{
  "num_attention_heads": 4,
  "norm_eps": 1e-06,
  "lr_head": 0.00348,
  "decay_shape": "linear"
}
Each number is 500 + 25 x the weight over the matrix's rms, rounded and kept within 0 to 999. Layers, rows and columns count from 0. Numbers have three digits each.

# v: layer 6 attention value, 256x256, rms 0.0181, rows 77-123, columns 0-63
# o: layer 6 attention output (transposed), 256x256, rms 0.0422, rows 77-122, columns 0-63
v77:512536507511480495441493511507512483482510485458468494485502491521503521464497503481523503518515499492527473513513455486496491482535494545500520488563512503513504498487504467481480416445455490
o77:466480485543536488541500518500477491538470565541494516549523514491468486500472487531509488444488514516465524477516507518486486500466481467505461472511482504471522490523469491478536541525501476
v78:513497505524496483505467505519523520465480514478556545491447463489478496462495505489471497500528495486470499496473516487466524509460513562482476516543497492496493526484522500479488467493514435
o78:487513543480487480494537465520475505509515496508467460457523530508530497529519533520548528515476527501512495528508457539540479527486482475510570452478517501438500500514519509500500532479477478
v79:508450474506490490554500502506498530503501496486536561519496516438474526485551528502463493486516516483485494502484526523508513489492487563465450475482540454484486541561522505522504523522491504
o79:465520537493501489507534497506542465497525490461489478461483480503544488531512508493534510519531501503480482518478464510494460522497520498499543519506475512510528513491499512534464512527495509
v80:506549489479529494525522484496492476490491492510514493523481455483514503493507469537521457472485499491476492487459480460484457505513490525531530538512482521502507476469504534547528519512482510
o80:528493485529478486477497521500533530514518491517464529479539550493493476517512507509489488458505466495507513494518515527493514482496466505433470476532512471516465507519502496493498499501518468
v81:469552504484505526494505504498481487470490503498463507509527480433520479515506510537522496500501497496496516502479542460511515490490538512527506471530523513474513510449488482486502514492455457
o81:504519502504478501481475492503495526538542491541490484486516494558494544480492494493533480490531483502520522504521469537478477457543445516477503504497521500497447464535514528521509503521490491
v82:553528478483481521514511457485503509508510492514456479482489504503488555536480506477495447498474504463488496499477505508483457516495484481478506496522500494505514460516508429484493459527500479
o82:486506507495533456491472490461488479485496519514500488498527484499524476463522493515459488491515509480519472525527530540507507505501518480545499527491530513515508502506491529466527477469466458
v83:492531497510483529499493464505481541500503516461514517465467442524481500514515517490530527505502503508510486514522505494522489510482495512525505497552494487504504525504531479522480501489474536
o83:505508477481534516499511511514500477509472516529493466509530498505492488489490484509463537510528556469499480479486474523505506547516491461498513471445499535493503489475544486511494508479514487
v84:500507509466530514509489471466499535545501490490537510507508488532465510533478489513451514489485486526467520494497531492501471541468521478540508471545470482486510572501512502521504526486524515
o84:501497477479480502452501532501522510436504454518513499518473443449518505499538476505523493556514520503518503502513503468490507487527482490487480539450529525562473502479522483504452476505472525
v85:490529526535488470449503485535515494483495499508539477496494512453499530490470503479502499475523502502543487520484485522497478492498489493486499532503526483487471475499479462478474462493497502
o85:516534478536491511517469515472474491542465564497482533506541514551465475458483507538508496458512515504474475499511521520489473488475512510515501461498481540507539507483536510484490524520491458
v86:496539518481494544498501459447479482533506514502464492480499477456461509524478493473503526494499479488482481479514488485514500536492480517582523513492508459482494544556540474494521506487453546
o86:510504477477530489499478517520548493466505487502499472511534431505523524487556495523479504520527574501494512465509510520520512488533490482478474529484497565523464487442521480513482517487508480
v87:469463502506515526549512485474523499511496501504455533506477502466481516518505488480513502511491509491442514483494501494519567472507488512495528477502512509501505524489528483518519491497489448
o87:507546484472473455478492517498428487494498539497494471483518485510531472520538513536494528500552534459531500476460477513514492531458541453514497527501530481511496492473508514507476470472493485
v88:497501504451459530519487488496494498535486498513501494505557460482495507513534520514495475511491526498476530491491505481517468492493507515526461505487493536527522469477490497522543504532485494
o88:536494499539499479490484510526481492500524446525533481501508504544513557508492497451511485504489453487503508556520518525456550486516513506508522572490513496469511485509488502469499491492464507
v89:485547509492533500485461550483521502490536500560530500527512535479461470500522546470481485466479495490512452484523474498494475499458523473510493476485478494508484486483495503487489490498540525
o89:487480486514508520464492492503531457507460506474535486520486480512483514462480430509508522527504490555491521500461516466476493489512477549500524482444524511497530522513487468536470503497508530
v90:482476495515467513516469466444493503525518497488520505518506471540444519497513511489477507472512512518498515467538526513533470525480479498538478463475475477500509482451531514496505517537471528
o90:516488480513495512518504519518516442473479472503512497492466465438510529540514493478468485532495506477491484519487509508480510537541537476469513557497522538515504531524481515536512461465485524
v91:522460523486522516498464461503544531520492520453498564483491508478486507516482508472483516486493492541471532493514487531483490508530495496477515502506520503511496538494497494471470526477563535
o91:464547465477502486477529547520497482501490472506529488514484490495491476499528515518530522538480517498499477525501488471533505506453530466548489505463504515532525525487509466512463490518460510
v92:490465512495494518511467507492503564534529487485522538524515514509495517495483518525514510518514522498507545507526556505477480523483522477495493469496476515503518528497506517516499581541513514
o92:484472511487502526488536527496498473461505478482540495511437470446519539534505491479473485542493470511495492525461496448492496505536511513477509554469533480533487504520496487529470444486472544
v93:513550515484519461476509522516506490481521503501511496503500479524506507469488511464487488487519482535523485496503440499492463471499520540504470505484529500516496491497496470481495443479473494
o93:503495475555490500524501478511501497546470542497512493523550532510451482481495503506501510473503504484482499486514529539487497511455505525488498454514461524461504501504509492496521568526505509
v94:523539505456505534493469513513505493528516486481490500523538459504496522493521491506492479492472521525503491500493525512474501520505505496526511472479432510518489524481499473508506545501523486
o94:455463492511521495481519493486526493471490482519503486494481520499498502483491486510505509548513480527492508516510482512515511480527471515505504516480542498504490489525468494533521497504461519
v95:477517542510485532491492562547499481509541483506488473513479490518498482499527507495554542499472490511469555499504548502530509482515493526481496491478506530506478537483491480521501542475477458
o95:500491440477529497486508500496420495480465516478526563526500487525458527510467493492500493485550498491448508482514460498471542478464531489518505516530502462516499496481497495484526535539532524
v96:491530504493492534497485505485521479506492486519484509512479440534462535480501519483484500465448499476523477496501498484559480535532488414494552515501489521485479463482511488488471550463482569
o96:478474476506519517455468473456487434514507491522507511523492543472515477520500474538495527541518497490479506493516503510497499476532502515525525541493518483526498500517477495527517528472507482
v97:477509528509499507466496515539487487490510510489555451500478529444522483488481493505519502499503490478499473514505477511478475484491533522509521536510500473515496508511493496479490475498497496
o97:500511508513502511510479513496523506500491561504477551501547489544464500501472501527485524483505527542538513482479530490534478493474467501488465434494509505498528495497534464514491515509490497
v98:515503500515493493486526495470484508479500491506507478502500518500484469498483507500481474471524494529512454494515496512482488504479494498527515542443483506469471523565463492494499502503488514
o98:468535536505475489509442479511533477495472526476471522487480523466485500487519469547511534489510523508531511515489501491517469505505507513480485478519476499501508502451499518514484497531519502
v99:474553514493523512531484548519522510475514478543512525541466534475495518490449519540489539509465485468528506485505498515466534520521494500447468505502466500481516528461472500511440544506553529
o99:489456483462493547469532513484484528511517537501528513479474540534512440479478493486514485505521495542501473512459454440516452497496481543488536451500535487528483530514524514543489512516513492
v100:526544491476497485518495545550479499486496489452506514482505467490525503546511517480484498523525499520499487495515467529522504482502476569503512541475557526485496512545488538510473458511496503
o100:467505496455498496493522470517468510537502508499487535536543536511482493480482480535508525503484522472497543494481498468507497493520541496522463472503479523479458534512520546500525573549492492
v101:506498500510522533505510502530460536498474502495528455522507503485478514509488479506484499510526498512548537520491529506486517517462505511493487489559505494498491532501486488514494508508529453
o101:495525519467477461513514506499502581502507500486484573451471508512509481496503505537494489504516473504490482527508475487493505485490502498510513492487513513505481528467519522518454483552486516
v102:498514492550480485479506506495511491497501517529498507479443491515488503488477504447494483485505489482545504503522462492510532483497491513511488504479560498499495467507492462449481447480474493
o102:506522506509516482541507482494476460549496563492470497492528510518496493472494518524486521453513532486495476477500507536499481519474526505506516483517486528452521526496516504499523519481510476
v103:494517507528521515497459489547509519482511487491534466537457503513462534476497510516505503481513512557521471503527490503469467495468458508474517485458489502514500473502498485488439514479511532
o103:502504482496512486499529503490476502511458535513497513487485523459509466512506498517489476487499510493445488509490511509529513507483532508501505482511488505497502549447482511514512510531517495
v104:498500505497523507545477501501476511514494490473468549499513487533504542473541512489498513490486524509472541484544519494527507492464481486524473491519478565523512513431520487499540510516473484
o104:486485475507466490491541502526450488518533457528531478502476496477504517528499514481504501535525473448476516555489465523458553529495531472510555519469519487446500525522449534525485490480490520
v105:490457489519478516488496479521493478527485484470483505467508472524491533504525507475497502482507512553475540490529513530503472502511431519479472538478502497512506500512513510535522510502490438
o105:511503479508519482522494549523470445487485485507500502533493481479505501515505521515516511523501525481493502521505502519516536515504573451516466517512491517493513499499500496495511503514509534
v106:517525501522484513551502500466489552504497502530431608495445518493499502527499515487496514501444497483542529490501475507532543522521469464519541489485500497488486484493505522512474559503519548
o106:481489481422551521463529509484495456471487458479542426498524498533515475514532460539464519522543527492498460470497501491497499524534540513485534501466522491529484525496533494535503492444516490
v107:495495465510471516536528494496485520489502492521476502498497534520517491501533508485517512491485503489483469498496530519572481501485489466503502521499468511488502479496503475505474504488504472
o107:486495495520488516503459513499484460511479522504466520495507507502469497480476500506415471506518513450516505475470515488454488500506504518521511444516503479510493505513481534503551498486532511
v108:497558509518546513499495543514501521487494476507526515532462505490474519502469521523487531477484496508534503510527484529491537503461477449481519465553496489497516515475493463474469492548513481
o108:454474465497457521499505488455496508521513557494514534458464522514503496496490494520510471502530488536470469494467480477471467501516495511497502444473528518514475557518502504543453502469474524
v109:527481528486533466548502540487508494490476528519465506477520513507546506502532484488512500524488498495501488484510467489500540470508501511478529477497500496525513522488490579505518538467549533
o109:486499468476498490457521470506500535495506432489518498499536523512488457504518497498484553510469499498514514460486485452529498501494487477539500486473480467501486480481500477508509499504527501
v110:508487450490502505505494509467524486500518520491388519501498497523544530518505520488528527530472523492461480463533471476500520497558506482506504454513508506502482445497500514537503556481533549
o110:493497500471512511469551493523529479516510457530517435498479526473527463468489488468491472505485487503518506495473501479510503522498495521488476514499472482509511490540456500495543501506554493
v111:481492515496492530493505490512511487528489496505496477529472519507470528503497513450483531481507529504516472503511525536501465494490520486505435500474498515497495491484509476504484454502466484
o111:483518484521525475515499541500502470524469563492480511530472443458509473503512489520469489500528469500472510524480518506503521504481497521512511520500503498504529532523472504521500495533510505
v112:488507513526464527478506465501471492510501487502524479473539500516471490509499493484486461513498487495507494502473528492521443509518482503558500550480494533491500524503506478539528531489437468
o112:536483488500494482507463521502460484480484473491489526517514479528499538487510510501480506515514535497504510497512493519458570475523483461510533530491503503505533473505488529510517492513534485
v113:507478505526531498526503513542504503537480516486481534515493497479552522454571490501507491496492530467478498517429517523536553495542500521460490553477525526471506541511492502508457493511468509
o113:446490522460466505528495541435504510494568527470496501438484536525533450471444552503484551519535469493487501482505460482526472482489470496505520481497522484544506501536483525529496544510499488
v114:502492479501501494490473457513493496520474511495512476502550499503564446498506511537487503521537519455506510522467495497506471498541547506479461475547507510500511469483486545512539451506505519
o114:531501519534479525482475545507530520505551485523514503480492486511454552498473510470492478487448457533523507531534551483451466514528460488471476488480513511502510461534500438488447500539469497
v115:523494502497476495506484514480476509509509499507539469503521509504456497536498495508478495478510512536530499515507514523495441510436520525541474490462530472442518501510526494481509491544494479
o115:491519518469510481508516479507484517478470483466483509500474426470499524489531500497494469514518509483482484519530530495482538507543511497499493536476486551551480550504505521512471441499490517
v116:483501482427491497504496496492490499501517490507534519510491491484497493458503503487466478489501512478480512487490506483514576493465533539510443527528497525481478551544514490541532508511524492
o116:516512528534487497491500498506528511517514496492497491493522537493517557534513485469535529501499435481530525510484489524471474485527494531474546486517492467467484453518533522486508531486457534
v117:472468488508465516496468519458526538492513495536492495487506564498508450526528505509513503520514498465508520500490487513518486536518509486458509522457505531478479471497480488505495536511491467
o117:524503505500492492522506479539448456482497482461500492485490517501496519517464534483478426487495501493512443514497507479463477494495529527519506497538469499535539507501477535490515488495523518
v118:503488501486510496521516511503498499533483507547500522502483521446520455502478500512517517527523526496496531488476479526531466488495538480510464496470521524494525533561496547502516497504483557
o118:497492507519462493506469491480515485477529484470531519529508514505507530489537460475457509501479473484522437464507516466510496530499489545464495534522481473526509498486556466482451496497509509
v119:499508512487479489470496510516500479456508511531459462486507467501549509492549494478525477486459479479501481530495463495509534495528507529478524514495494462510497442540489503478498504489456495
o119:498509503514535502525490471501520487541484492514466508513514543509500485497468511512509517459515511499503530474527526521509469499474516508536473488524465493462502477477459481469557532478538484
v120:480488529503469543488477487481490493492510475457502461472526497492466527512507492487461499476496481518464489489512495494507497520466496433485516497530485485503494524474520491498539454490522521
o120:498504483527508447485476526511495486501451472510516500528490448499495517503508496507549517548499499506486516526513519500489532493495495460561523533464518535504517505502499492506448479517447494
v121:532430470516472460535496474490484498504493506471467537504532502491546506516529498495513484509511540493534529488488493528522518503533504551529477505466493504470495452509499541500468462506530511
o121:492511521451501534545556525496485506534524474477494454471462512491544515473481538492446477513464507493496447512482500478491473498526532482471513526503545532508484531544447526517498489524488519
v122:493474505491483508512499487486508474521489514489518518503492481554530474486560496520508510529455462476489526508508512462484482508516521502506497504543490512514505500475539525531561520492490498
o122:562452506523510505482504507512507482459557427540521465498529517460534532553472514451504478510487489507505530499520520544509500523530460481477526565488519463465526467526460505510510483474491526
v123:473455499535518498523520530514487492489490528498506526479519514490526514496557493515502508521527518480514491489518496508534574486472460490519527564523484489472493550536508511484498484498544510